Part of a small language model's weights: RMSNorm before each block, 203M tokens.
Each number is 50 + 12 x the weight over its row's rms, rounded and kept within 0 to 99. Layers, rows and columns count from 0. The size before them is the row's rms in percent of the matrix's.

# q: layer 7 attention query, 128x128, rms 0.0609, rows 9-26,72-89, columns 0-127
# k: layer 7 attention key, 64x128, rms 0.0667, rows 8-25, columns 0-127
q72 104:54 33 61 69 50 52 47 57 62 42 62 46 68 57 45 49 62 52 45 45 55 42 61 51 60 58 50 37 47 42 35 47 77 55 44 49 50 45 62 52 52 34 51 52 33 56 53 30 68 54 47 36 63 36 34 50 31 07 69 52 60 49 62 32 59 50 32 50 56 51 59 66 54 55 41 50 45 59 55 66 52 48 55 48 72 51 45 60 53 67 22 25 66 72 45 30 46 58 46 48 36 49 51 76 63 54 54 38 66 56 55 44 72 35 54 79 54 43 27 35 43 35 56 53 50 53 60 38
k8 098:59 47 41 45 56 56 42 59 59 44 44 52 62 40 51 46 31 52 49 38 38 51 66 59 70 67 33 63 68 63 58 40 61 46 42 53 54 40 54 64 55 69 32 50 48 43 46 66 49 65 46 37 56 37 46 46 36 44 42 36 41 54 61 62 47 51 61 56 56 42 51 28 30 59 67 52 44 60 21 35 41 61 51 23 44 39 27 42 58 53 56 61 63 57 49 33 42 40 62 80 56 65 58 51 60 62 58 65 42 52 77 22 41 41 55 59 62 53 62 42 17 21 53 46 37 41 57 61
q9 096:43 56 41 57 72 49 56 45 53 55 67 31 48 60 59 61 52 64 33 44 45 52 49 68 42 57 75 43 48 20 44 35 50 30 27 37 32 41 67 42 46 50 55 29 57 58 46 36 43 48 53 33 44 53 64 32 68 52 65 41 69 64 48 52 47 57 39 55 36 53 38 50 60 37 60 43 43 37 40 48 55 46 63 54 46 37 42 39 72 36 55 38 57 60 74 53 28 46 64 33 54 51 59 43 36 46 53 50 76 65 46 59 65 64 28 62 52 59 43 53 68 19 55 42 70 40 36 55
q73 097:55 65 61 53 27 34 51 54 40 40 61 33 38 49 58 45 78 20 33 59 38 24 61 45 47 58 68 49 35 34 35 63 49 51 31 33 36 54 33 33 43 41 59 58 52 63 44 52 51 60 53 41 47 54 41 46 51 43 61 53 35 28 52 64 64 41 53 41 33 59 68 43 52 41 40 31 42 51 55 64 51 63 63 61 31 49 53 36 67 39 42 40 44 39 57 60 47 42 42 43 55 47 65 53 22 56 55 59 53 61 52 38 44 55 49 51 49 52 26 25 55 48 68 48 50 40 57 11
k9 098:45 50 29 42 66 50 57 53 54 41 62 40 47 67 35 40 47 42 51 48 49 39 44 58 62 66 57 60 55 57 44 68 46 58 62 53 45 40 35 75 67 63 62 66 47 29 42 58 63 69 37 35 40 53 52 71 61 69 56 58 42 64 59 52 33 56 51 56 53 52 67 37 22 33 64 65 48 58 56 57 54 82 29 41 59 50 41 77 41 58 46 52 52 65 51 56 45 48 41 42 59 36 54 61 38 53 38 58 51 54 42 52 48 53 76 22 35 75 52 50 53 46 60 44 38 56 78 28
q10 098:70 64 54 39 24 33 69 68 66 29 75 38 47 42 53 50 49 57 39 58 59 47 47 91 43 57 49 55 56 58 75 71 47 29 34 51 47 34 51 58 25 57 26 54 67 64 38 54 37 50 46 53 58 57 44 43 44 70 40 74 54 27 59 44 56 54 59 52 59 49 56 59 44 57 39 43 46 69 52 43 45 54 57 60 50 56 55 48 50 44 59 48 45 41 54 76 44 41 75 40 56 48 43 35 52 42 48 64 47 44 49 54 54 59 45 56 58 62 10 62 57 50 51 41 51 61 42 57
q74 099:66 59 51 48 46 34 38 55 67 56 73 36 33 43 47 44 52 64 38 30 41 42 61 43 59 45 52 56 45 56 49 46 41 32 54 40 43 37 28 33 39 36 62 75 47 54 18 38 20 65 55 63 58 50 39 47 48 60 50 44 31 50 49 57 58 43 53 51 51 42 69 40 48 41 33 41 38 69 65 52 47 54 69 59 52 47 43 49 41 35 17 44 61 37 66 59 53 43 30 66 41 51 31 38 58 67 37 45 47 47 56 91 55 50 42 41 58 63 47 60 50 64 44 37 50 48 58 56
k10 105:32 54 48 65 55 46 65 43 49 63 39 76 59 53 52 49 43 59 36 52 54 52 52 57 53 59 42 28 63 53 61 49 58 76 40 65 44 58 51 52 61 40 59 51 55 44 50 42 51 42 42 56 54 51 49 43 57 53 38 57 34 46 49 52 52 55 59 56 38 51 35 37 34 38 66 71 49 25 64 43 59 35 41 47 29 44 60 47 37 54 61 89 28 50 87 42 41 36 38 60 62 34 52 45 50 30 53 44 27 48 64 43 63 44 69 45 32 65 75 58 46 56 61 54 22 29 42 54
q11 092:41 43 34 46 53 46 60 44 46 45 46 54 29 48 50 47 38 59 63 35 35 71 49 38 60 22 53 45 66 51 52 57 34 68 53 43 35 62 38 36 37 43 59 27 51 39 44 41 69 41 50 43 48 45 49 63 67 49 33 63 77 13 49 37 72 34 70 56 61 36 30 80 52 45 46 56 42 42 31 45 51 49 66 49 48 53 57 50 27 49 52 50 33 54 56 59 52 59 54 40 41 54 32 52 41 51 52 57 42 32 38 43 59 44 65 34 57 46 50 24 50 61 54 56 60 75 65 61
q75 081:49 50 29 38 63 57 61 48 50 47 41 32 79 38 52 56 55 64 47 53 57 48 62 28 49 58 28 42 51 29 73 61 57 85 74 48 44 53 64 41 48 47 48 47 43 38 32 38 38 69 67 44 56 47 40 47 36 29 36 69 53 40 57 34 33 50 39 38 66 55 47 70 43 53 38 59 38 58 73 44 31 38 41 50 67 51 32 54 55 53 48 53 37 51 41 57 40 46 45 39 43 54 19 56 57 51 37 44 44 47 39 46 67 45 46 41 43 62 75 60 50 31 68 49 57 59 64 44
k11 092:39 53 30 51 43 63 57 35 48 56 41 40 49 44 57 58 47 47 48 59 42 49 71 43 43 57 54 40 70 49 75 54 60 36 56 76 36 45 62 40 59 42 46 33 61 50 45 53 16 27 38 46 46 39 51 60 50 45 59 62 27 44 63 49 58 35 64 67 15 52 65 44 57 47 46 76 52 59 45 52 40 36 51 47 33 55 72 65 38 39 61 48 38 58 79 53 45 24 56 45 37 49 31 45 70 42 47 29 46 41 47 51 52 46 41 79 47 37 32 55 51 56 57 58 39 56 58 47
q12 103:60 59 38 55 57 24 52 51 43 46 69 48 51 61 54 42 42 42 53 66 82 55 58 72 52 38 53 57 44 71 34 61 61 30 42 63 59 47 45 25 51 55 52 34 64 47 69 61 46 52 55 59 43 65 59 54 37 66 48 61 66 45 70 67 62 22 57 52 46 44 56 73 27 35 51 46 70 49 39 49 53 61 61 35 56 46 74 31 53 41 37 75 34 73 52 55 59 54 51 61 59 67 39 56 44 44 38 45 67 57 38 47 38 43 41 43 55 43 33 63 45 47 41 56 41 47 26 43
q76 094:71 67 34 56 55 42 35 48 69 66 32 46 57 40 46 32 53 62 59 29 54 43 22 55 50 60 40 59 42 28 45 39 55 36 58 50 62 23 55 44 63 53 53 56 54 41 59 54 54 54 69 39 47 36 63 57 43 41 54 53 48 60 47 50 73 48 41 26 48 71 53 49 58 59 44 42 39 44 51 54 51 49 59 65 41 44 38 32 59 37 48 46 48 39 64 39 56 46 32 49 62 49 40 48 68 61 37 60 37 49 52 72 66 77 28 11 62 47 35 55 26 43 53 51 73 57 58 46
k12 094:62 38 51 69 60 40 71 52 35 59 30 52 47 41 52 51 61 48 66 54 67 44 40 45 57 32 54 30 55 61 73 37 50 34 60 73 54 53 48 67 35 42 33 63 29 54 56 40 61 53 65 59 56 33 46 53 54 74 32 45 34 67 47 50 54 58 27 65 46 43 48 38 56 47 37 33 60 42 41 57 63 55 23 50 44 42 31 43 42 46 65 36 69 52 55 60 51 67 38 51 60 81 50 50 49 45 49 68 24 52 34 56 54 40 39 49 70 43 61 56 44 57 35 75 49 42 44 41
q13 101:44 50 63 34 10 52 31 54 43 39 51 36 45 52 46 27 46 56 26 52 68 48 52 52 60 43 66 64 49 43 76 56 54 36 52 17 39 42 41 55 46 39 45 30 56 50 47 33 50 56 38 48 59 48 47 47 54 34 48 41 30 62 65 44 39 65 54 49 65 54 48 69 42 83 32 54 31 40 40 35 68 46 48 59 56 52 59 66 63 36 38 50 45 31 63 48 49 49 53 48 37 51 39 41 46 32 32 27 61 44 59 42 58 58 46 54 62 53 68 51 75 53 57 46 38 35 51 59
q77 094:49 42 45 46 73 44 36 36 34 44 31 62 67 61 20 48 45 74 53 48 26 59 65 57 57 38 66 47 44 21 37 65 48 54 45 50 67 65 37 43 53 31 50 61 63 34 47 49 52 25 23 50 48 31 66 62 44 64 51 33 63 39 50 41 43 53 66 56 62 53 48 58 51 44 44 68 50 48 60 35 34 41 51 55 44 54 28 40 53 52 43 58 32 50 58 68 33 61 45 56 70 47 32 52 62 79 54 56 66 62 39 51 44 34 71 49 41 57 52 55 63 51 50 58 64 42 57 50
k13 102:30 65 71 48 59 42 53 49 60 66 53 64 64 49 64 41 45 56 69 52 46 35 44 50 30 50 49 63 50 36 45 35 38 43 49 76 50 51 75 68 65 53 59 43 53 53 60 68 65 43 49 42 43 63 31 60 40 49 45 48 59 40 56 54 48 53 63 60 45 60 55 43 56 40 57 60 43 47 54 54 60 32 36 69 38 33 70 40 55 59 49 56 65 57 36 55 46 64 53 80 45 31 63 63 49 25 78 39 51 30 76 53 47 49 32 32 43 57 53 59 61 45 42 19 43 60 69 49
q14 093:73 35 81 54 47 43 49 45 56 63 34 59 34 69 50 69 35 41 30 35 63 37 51 56 61 41 43 59 81 40 61 48 41 58 60 63 45 23 42 47 66 52 36 42 45 62 41 43 56 47 29 40 30 49 50 41 50 33 63 29 46 81 67 59 66 56 42 48 42 42 47 61 45 71 56 50 57 64 40 29 59 47 39 70 64 61 46 28 59 49 38 59 45 57 32 54 37 63 59 48 53 52 40 48 52 46 37 60 58 53 66 35 47 66 71 57 58 57 40 45 50 47 39 66 45 47 48 45
q78 097:54 52 42 55 48 28 58 68 44 48 34 67 71 39 62 53 35 30 55 42 38 65 36 34 70 71 75 63 54 53 56 53 48 53 43 49 54 61 52 33 45 46 67 62 58 50 35 66 24 65 47 65 57 41 37 39 71 37 55 42 60 59 41 41 51 43 56 56 42 40 37 59 41 52 38 36 65 54 56 36 52 43 69 40 58 50 53 37 50 35 63 24 41 54 53 56 42 53 52 57 48 34 35 62 33 39 54 59 39 66 49 43 42 31 70 57 51 71 36 40 53 44 30 48 17 47 41 28
k14 097:45 76 61 29 40 66 32 47 55 50 47 55 30 49 53 36 59 52 55 49 68 50 49 44 58 40 49 44 66 52 32 59 30 56 52 50 75 52 57 54 39 48 53 53 51 68 36 59 57 74 61 52 47 75 57 51 51 37 44 34 71 52 61 73 30 47 40 49 45 60 50 59 26 34 33 72 64 44 61 49 44 58 62 41 25 48 51 40 32 48 26 56 53 41 58 41 63 33 55 26 49 51 47 37 51 55 61 33 61 60 58 46 46 78 55 36 37 46 73 55 46 46 71 51 71 50 41 42
q15 096:52 44 47 68 55 27 36 47 85 49 62 51 35 66 54 44 48 40 50 40 50 62 47 32 52 50 40 48 40 45 61 64 57 47 30 58 44 34 47 36 49 68 41 34 41 51 33 29 47 64 54 43 59 57 56 36 53 54 59 66 51 34 37 44 53 44 35 56 43 57 53 45 58 49 29 46 52 39 50 61 36 49 61 67 62 39 51 55 27 44 25 37 52 38 50 51 54 48 52 62 34 46 42 44 35 67 48 48 50 58 28 81 50 43 48 37 48 69 42 27 47 51 78 62 68 62 82 69
q79 104:46 45 64 37 61 41 44 52 53 51 47 37 67 39 68 38 62 73 28 57 52 45 47 50 48 48 46 31 41 47 37 44 58 48 33 45 46 29 73 44 55 44 34 50 61 72 53 35 51 50 59 19 54 20 58 33 41 39 59 45 64 47 54 42 47 48 49 65 63 55 60 70 45 50 40 52 65 50 47 44 76 32 61 51 62 39 50 46 56 47 42 37 38 63 39 66 50 43 57 36 50 82 41 21 31 37 40 55 51 49 60 45 55 71 49 51 49 56 42 66 66 36 20 51 38 49 66 37
k15 101:45 33 48 40 56 58 50 32 40 45 32 40 32 68 42 37 45 77 72 38 39 62 44 52 62 33 46 26 55 61 58 42 51 65 75 41 47 33 35 31 50 48 63 46 44 31 39 58 52 40 44 55 37 45 51 66 53 53 22 65 43 55 67 41 68 43 35 55 50 53 46 46 61 54 55 52 55 33 49 34 55 84 46 48 50 58 58 51 68 38 47 53 46 75 22 48 42 57 67 54 83 40 52 48 62 54 59 49 55 44 61 54 49 32 44 41 56 48 43 42 48 66 45 46 33 55 41 73
q16 085:46 42 53 70 55 37 33 40 47 47 44 79 44 50 61 63 58 31 39 55 59 50 53 20 66 68 49 76 32 56 57 64 41 39 41 72 70 55 57 51 47 49 54 53 49 54 51 43 47 58 43 59 50 38 37 71 42 49 42 61 46 55 45 39 45 27 50 51 57 55 53 67 39 41 60 67 42 30 54 52 34 52 48 68 56 32 57 44 62 61 27 23 58 43 41 41 62 50 61 66 41 43 64 49 63 29 67 48 49 43 42 46 47 31 82 52 65 44 35 56 27 60 63 30 46 48 48 62
q80 092:61 50 46 61 58 52 38 58 46 46 46 64 49 60 53 37 32 58 45 51 39 62 25 32 58 57 48 74 51 44 41 52 48 61 57 76 51 47 57 65 52 60 61 67 46 74 50 74 40 40 52 60 49 50 57 48 47 72 55 50 60 64 31 57 60 26 56 55 35 37 39 31 48 61 53 68 58 58 43 57 56 45 49 64 44 54 50 53 62 64 53 40 57 48 35 57 69 52 74 40 45 33 43 37 55 42 38 36 50 55 74 40 73 33 55 19 37 57 44 67 37 72 28 63 34 43 35 62
k16 099:56 50 53 56 57 57 46 58 56 34 64 62 54 53 31 40 40 23 43 50 58 49 40 22 30 51 66 57 45 50 06 51 75 50 60 32 65 62 50 45 42 37 52 59 67 56 26 50 31 54 40 69 47 39 53 73 60 48 35 32 48 43 36 47 53 74 45 66 44 46 56 68 49 65 41 33 48 41 49 41 58 28 41 38 28 44 48 47 45 52 54 48 51 43 39 27 42 38 41 41 53 39 55 57 59 45 42 56 52 72 60 40 41 56 39 42 73 54 40 43 41 45 65 50 44 35 68 53
q17 088:37 49 41 68 36 57 59 67 61 33 59 45 40 37 65 47 40 46 49 49 64 53 29 85 38 35 53 29 57 44 50 50 42 35 32 57 57 62 47 58 56 47 49 57 52 54 54 36 75 48 42 15 40 44 66 53 41 64 63 71 58 60 33 61 48 48 57 45 57 27 47 48 52 49 52 28 62 40 45 64 58 23 50 60 38 43 65 36 32 39 26 36 56 67 63 33 43 42 59 65 56 41 59 48 44 52 57 31 70 52 59 49 42 54 44 43 34 52 37 33 58 47 41 33 57 37 45 55
q81 091:64 44 68 61 71 38 54 52 29 19 33 49 40 53 41 35 60 37 53 61 44 54 74 52 63 37 54 33 40 70 38 32 52 43 40 47 54 54 54 55 57 49 31 38 52 69 73 63 43 46 56 35 44 44 41 38 47 42 48 31 54 65 54 69 59 74 46 62 50 44 49 64 39 53 77 58 52 53 58 62 55 50 58 61 55 57 63 54 66 35 28 56 49 43 42 61 37 67 40 61 56 71 49 58 64 66 46 56 54 45 42 32 68 54 52 50 32 49 42 68 42 67 80 53 60 33 45 59
k17 103:64 43 42 43 31 44 53 66 53 33 48 51 49 45 36 56 39 68 72 57 50 43 43 72 64 83 61 68 50 70 44 49 55 40 58 53 57 58 43 33 49 54 59 43 41 40 38 36 50 69 23 67 50 46 44 38 32 52 34 46 63 60 39 54 37 46 66 37 77 54 48 52 61 55 55 52 31 47 47 55 41 46 59 49 35 35 62 50 43 60 67 54 64 52 54 57 60 44 77 50 32 31 53 67 75 35 39 55 36 63 47 50 54 62 63 55 65 38 39 67 34 50 62 61 67 57 44 26
q18 099:71 32 51 33 44 43 33 55 39 58 54 62 57 61 57 16 69 47 37 45 54 53 56 47 62 46 75 35 38 59 59 62 67 27 43 40 56 50 42 36 31 57 46 50 57 55 29 50 49 34 42 56 40 45 37 47 29 31 45 68 47 51 61 54 44 35 35 72 48 52 72 56 51 53 65 50 16 51 49 46 27 58 37 67 55 52 36 40 26 55 35 53 42 63 43 57 50 55 55 47 56 50 47 38 44 67 57 40 63 41 61 48 46 59 53 34 44 46 65 63 67 42 44 22 49 48 63 35
q82 100:49 42 56 59 50 68 57 40 43 45 66 62 27 54 63 64 64 85 68 58 71 38 43 61 66 37 51 39 48 58 54 48 52 29 30 44 41 42 23 56 63 34 43 65 58 48 36 57 39 34 51 66 42 47 54 63 60 57 59 52 61 46 31 58 63 46 60 51 40 76 46 38 52 59 44 27 64 60 52 44 40 37 49 47 51 40 42 51 63 59 53 31 47 50 72 31 60 64 57 52 44 57 30 53 50 50 65 49 35 54 46 71 19 74 46 45 56 40 39 37 59 45 32 46 60 65 60 56
k18 104:53 45 62 39 51 63 68 44 40 58 46 60 37 39 45 50 30 48 55 43 39 67 43 39 44 31 46 43 38 44 46 64 38 70 62 61 50 44 51 56 53 33 64 64 57 45 59 38 59 53 58 39 55 43 36 56 34 38 39 45 55 44 63 33 61 31 55 55 81 55 27 65 64 75 37 57 46 48 40 61 42 37 57 48 42 55 58 41 39 41 43 61 70 60 52 50 59 45 44 45 36 43 52 58 26 33 60 84 44 45 51 42 36 44 61 09 19 29 61 51 55 55 43 59 37 51 60 51
q19 092:32 70 48 52 68 48 42 50 57 44 35 46 51 25 58 59 31 52 42 60 62 40 68 56 40 71 48 65 66 36 59 56 59 62 44 41 40 37 53 49 55 49 52 62 44 49 35 66 45 60 45 55 39 29 66 56 66 50 44 72 62 58 62 37 56 46 29 31 43 57 70 74 52 43 41 48 38 17 46 32 47 71 54 64 50 58 47 33 62 48 71 44 45 42 58 68 65 44 39 67 49 35 62 73 51 33 39 60 66 46 54 52 38 49 63 44 48 60 41 63 77 32 60 50 47 46 57 58
q83 102:53 73 56 40 40 23 57 36 68 58 77 37 53 53 48 53 52 66 52 38 29 53 57 31 53 44 50 70 77 58 68 46 40 44 52 58 56 57 51 51 54 60 50 41 35 61 39 55 46 41 36 48 38 68 45 59 19 37 66 65 53 53 38 41 38 40 51 62 29 55 65 48 37 44 67 57 43 55 73 42 52 52 74 58 31 40 59 62 37 32 44 42 35 45 66 63 57 54 64 32 30 35 54 30 40 70 47 45 66 45 48 67 63 46 34 36 58 53 50 56 54 45 48 47 45 39 66 53
k19 100:31 56 44 57 52 46 51 53 57 50 47 65 52 55 74 60 30 56 47 72 35 60 55 49 55 44 54 53 48 44 47 50 59 60 59 32 43 35 29 38 42 42 65 53 63 32 52 68 69 59 48 79 54 43 46 58 49 48 37 35 66 59 53 65 56 51 39 62 10 71 62 36 38 51 17 58 47 44 51 50 47 63 38 56 54 63 64 32 45 54 50 55 73 59 58 65 45 58 76 54 52 40 22 57 45 57 43 33 54 44 42 54 35 33 68 41 41 51 56 52 67 72 38 56 58 43 60 49
q20 112:60 34 51 59 55 33 35 54 41 60 49 55 33 45 57 58 44 36 43 77 23 60 64 33 43 58 64 45 36 48 31 51 63 63 41 38 50 45 66 47 54 50 51 55 63 44 32 87 51 68 35 51 39 35 42 38 61 52 58 47 46 28 34 34 50 48 37 52 49 64 69 55 52 60 42 45 55 48 36 43 64 61 49 57 64 58 40 51 63 69 54 53 41 49 40 35 37 32 60 74 41 46 40 72 39 42 37 45 50 34 33 35 64 40 64 64 62 79 61 55 43 35 35 46 63 49 59 52
q84 094:38 68 60 65 56 43 60 45 68 60 56 46 55 74 09 71 56 48 58 46 40 47 53 64 67 51 48 45 54 37 62 56 41 56 55 44 70 38 33 49 43 46 34 43 53 47 46 21 48 54 68 66 66 39 56 44 50 44 58 57 72 59 36 42 69 67 43 51 42 49 31 59 71 38 57 42 42 40 48 55 46 50 60 58 19 48 26 52 43 67 61 43 50 50 51 47 65 48 47 50 71 31 70 77 43 61 43 58 58 61 48 61 55 47 61 38 53 48 57 54 61 47 55 33 60 47 49 77
k20 104:41 62 40 37 46 44 67 77 53 56 55 56 58 66 43 51 61 36 46 66 48 45 43 37 31 36 68 65 40 51 44 46 76 45 46 63 33 52 48 50 42 61 54 53 40 49 38 36 61 58 48 33 22 51 53 66 57 57 59 55 41 56 36 62 60 57 59 57 38 35 41 61 40 71 48 50 42 74 58 28 66 46 53 67 62 33 27 39 50 44 45 58 66 31 44 51 41 80 50 61 59 49 47 50 34 67 30 56 55 31 56 49 38 25 45 39 50 48 57 29 40 75 70 53 47 54 44 36
q21 100:51 53 42 53 33 34 28 54 40 53 62 09 65 42 40 58 48 53 28 52 53 58 64 50 76 55 53 60 19 72 34 54 55 36 67 48 54 67 54 59 48 34 58 52 55 43 57 37 46 50 64 54 57 52 29 58 47 59 42 48 54 35 64 44 55 68 48 60 61 62 52 32 48 54 65 62 36 44 56 29 49 50 75 62 45 48 46 33 71 68 53 39 68 51 83 59 45 42 44 32 53 40 51 47 24 31 53 57 44 38 34 69 57 47 55 59 54 39 45 48 50 43 50 51 45 60 51 46
q85 100:53 66 53 46 51 36 66 46 45 57 54 37 71 44 56 33 72 69 69 52 34 46 45 52 37 61 32 56 53 45 23 63 40 36 37 68 43 17 63 54 46 54 49 59 38 41 60 36 74 46 58 45 72 61 38 46 44 51 40 58 70 72 49 49 55 48 49 43 46 43 35 39 52 38 39 35 60 51 35 52 49 55 37 60 55 30 46 49 54 28 26 37 59 38 41 53 66 54 55 43 32 47 52 57 63 45 65 55 26 62 41 67 45 44 47 56 73 66 35 60 66 55 72 41 48 42 40 37
k21 104:43 26 44 49 38 70 63 57 57 56 56 51 17 60 29 44 53 45 54 65 49 39 36 43 44 44 41 33 60 33 47 38 52 67 50 42 37 66 57 63 55 37 47 47 62 30 40 40 44 36 59 45 58 48 51 51 62 79 39 46 40 50 50 54 31 41 57 77 53 43 43 49 68 53 41 65 51 27 56 44 38 54 61 80 36 65 53 61 32 54 52 55 43 62 54 64 47 46 51 77 59 44 69 60 46 69 62 72 52 44 34 53 59 46 70 41 37 55 44 59 53 39 50 39 53 24 63 64
q22 109:54 46 47 26 41 49 40 54 36 48 76 49 40 54 63 53 38 69 59 42 32 64 41 35 64 43 36 63 44 50 70 37 52 32 64 66 69 47 48 41 56 52 68 68 52 40 55 45 57 51 57 71 41 76 49 44 61 35 48 52 66 31 56 42 39 43 46 64 59 61 54 43 48 58 68 46 31 64 62 41 52 60 36 51 43 55 37 61 55 66 47 76 50 64 47 48 54 36 72 50 55 64 50 48 45 58 52 37 31 57 56 83 45 54 58 53 35 42 58 60 44 66 47 86 23 46 53 44
q86 094:48 43 44 60 52 51 37 50 49 32 40 54 30 51 62 49 57 52 66 48 68 56 70 52 54 53 60 77 66 51 41 55 48 51 33 26 44 26 29 53 34 68 29 46 66 46 70 54 63 47 60 32 53 53 32 41 75 45 63 53 53 38 37 58 66 70 54 62 24 51 55 44 59 38 43 56 58 42 40 72 60 69 42 38 42 71 72 49 62 45 69 44 59 50 58 61 50 47 38 54 48 69 45 55 42 42 36 56 40 55 56 41 53 45 70 44 42 61 28 42 70 56 71 40 65 48 36 52
k22 114:62 64 64 59 60 60 37 48 42 61 53 53 57 43 35 61 47 37 46 45 56 59 45 55 33 64 41 30 41 43 51 62 41 61 31 60 39 61 46 37 58 53 52 64 45 61 48 35 63 54 35 28 23 38 46 44 67 58 43 47 43 72 46 46 51 32 52 51 53 30 54 39 42 45 36 30 53 46 52 44 46 67 63 31 45 52 57 40 59 46 48 36 74 44 45 54 61 56 49 51 33 60 80 55 57 45 47 60 63 64 69 67 62 69 57 49 34 70 23 55 66 34 51 38 61 14 63 67
q23 092:67 39 59 44 49 36 42 56 45 41 41 47 28 51 30 37 26 34 43 59 19 51 60 42 61 51 64 41 56 81 44 46 75 45 51 47 46 52 56 30 56 56 36 47 44 59 55 44 49 62 64 70 54 50 54 61 68 41 46 58 55 50 43 28 37 61 77 24 60 52 62 31 52 57 59 50 50 48 47 47 56 39 33 51 70 43 31 46 59 34 31 44 44 57 47 28 28 62 45 56 61 32 38 57 51 37 63 34 67 60 62 49 44 35 56 36 51 35 51 41 48 57 40 36 54 69 65 61
q87 108:73 57 30 52 38 39 21 57 45 48 35 62 60 36 44 40 58 62 59 62 53 54 58 47 57 48 44 32 56 55 63 50 29 56 61 71 50 41 78 41 44 40 46 55 20 65 60 39 28 55 61 27 44 31 45 40 43 41 38 50 57 75 46 60 36 51 48 84 40 50 45 61 44 44 62 58 55 51 34 34 56 43 50 37 55 50 59 46 51 51 67 46 65 29 56 51 54 69 45 49 48 56 37 46 59 31 53 63 61 56 49 54 25 31 52 50 54 24 51 48 27 42 43 50 58 34 40 49
k23 110:53 61 70 66 40 50 58 51 42 52 41 47 70 52 48 29 49 51 52 56 31 32 42 57 67 64 42 54 58 57 51 49 44 27 41 51 48 46 56 44 64 41 55 59 54 51 50 42 31 58 23 78 41 53 59 54 36 50 68 41 47 53 69 72 61 48 33 60 47 32 32 53 51 51 45 42 54 42 64 37 50 49 45 67 46 48 34 35 56 55 61 53 67 49 22 42 40 25 56 42 46 58 42 60 61 55 30 54 68 72 61 48 43 73 47 31 56 84 71 44 39 41 29 49 62 68 52 60
q24 103:52 45 34 49 64 51 57 40 37 23 38 27 47 34 66 42 60 53 52 38 79 37 49 62 33 44 34 49 59 46 58 42 32 38 51 65 51 59 55 38 54 61 59 52 43 66 70 88 54 47 41 61 61 55 43 47 48 48 34 40 77 36 44 66 28 47 61 44 72 31 46 50 56 58 51 43 41 61 38 27 47 46 36 43 49 64 55 68 38 35 56 53 39 51 62 42 45 35 69 45 21 65 40 45 44 47 43 39 51 60 34 57 46 53 47 67 59 46 54 60 38 52 47 46 48 70 62 65
q88 105:61 50 66 51 39 61 50 72 42 66 62 56 57 61 51 79 23 65 73 41 33 48 56 59 59 52 64 49 40 49 51 43 52 60 31 39 67 42 44 48 44 42 46 60 58 51 38 42 31 39 33 56 44 64 48 55 52 72 57 62 22 38 54 50 30 55 55 60 45 37 46 33 61 38 55 55 55 79 70 41 43 39 37 38 44 59 61 50 34 43 52 55 46 39 39 56 48 70 36 56 47 33 57 52 77 48 55 60 72 51 65 27 48 28 52 54 42 28 63 54 53 27 52 41 55 43 58 59
k24 104:47 64 52 63 56 50 43 40 58 65 41 58 92 81 41 54 60 63 63 42 59 53 41 57 49 67 37 47 48 63 56 53 44 39 38 54 49 47 57 63 61 53 41 48 56 58 76 43 55 57 25 26 61 45 30 49 39 62 74 34 51 39 48 64 56 57 79 48 49 58 62 46 50 47 63 65 61 43 70 46 64 66 70 47 48 42 63 27 37 55 43 48 50 52 52 55 50 62 45 34 49 42 41 62 34 40 41 36 45 62 47 36 57 44 53 40 74 25 63 40 59 39 50 48 26 46 44 52
q25 118:45 59 48 59 35 65 56 52 53 61 54 59 50 64 68 41 36 54 72 27 79 65 45 60 69 52 69 35 57 55 61 63 52 51 72 64 50 45 50 49 62 57 42 37 43 48 59 49 43 48 57 56 43 49 76 32 48 38 27 67 60 35 34 46 64 30 44 37 54 57 50 50 48 48 40 34 65 46 68 38 66 43 61 61 39 59 50 34 48 42 50 47 47 63 28 58 26 39 60 45 31 58 66 55 46 74 40 24 49 26 44 36 59 53 46 37 24 57 38 40 53 49 42 45 58 64 44 58
q89 097:50 50 33 68 60 47 58 35 44 41 73 60 44 53 41 71 43 36 38 49 39 56 40 57 34 51 32 55 53 20 23 53 29 42 58 58 48 50 68 51 50 56 54 54 48 48 29 40 48 32 56 25 50 55 53 65 53 33 62 69 59 52 43 80 56 51 52 50 36 59 54 38 43 47 44 55 52 45 48 65 56 38 39 43 53 67 50 54 47 56 42 49 30 27 47 41 74 61 73 73 41 36 42 47 44 61 55 67 33 47 65 71 46 41 65 58 57 57 41 65 71 65 51 60 52 72 58 35
k25 098:57 46 62 49 48 49 67 62 50 39 57 53 66 50 36 57 46 52 48 56 73 53 64 52 68 49 43 41 31 73 50 62 50 70 62 75 31 67 44 60 42 22 71 57 79 64 47 55 50 51 68 43 54 35 52 36 41 42 45 57 50 46 63 48 32 33 52 39 56 65 40 63 38 59 44 31 35 33 56 45 43 46 55 68 67 46 55 46 31 44 62 59 61 55 48 53 42 39 54 31 31 71 61 59 66 67 68 52 57 49 40 57 34 37 39 64 69 49 53 78 55 54 39 47 34 53 39 55
q26 104:51 47 50 54 50 66 46 53 45 45 39 34 21 26 61 58 39 29 43 66 54 40 49 23 30 46 54 44 43 42 61 65 44 74 53 49 17 52 40 47 37 52 60 41 46 51 33 55 37 53 44 54 69 55 64 32 50 62 44 46 48 42 52 40 35 37 68 69 41 34 26 73 52 37 53 59 42 42 39 73 56 65 35 33 55 47 46 51 61 29 59 42 47 41 54 47 63 49 68 51 54 68 45 50 51 36 41 32 70 46 55 35 52 59 50 64 51 26 43 39 51 53 73 47 56 30 63 46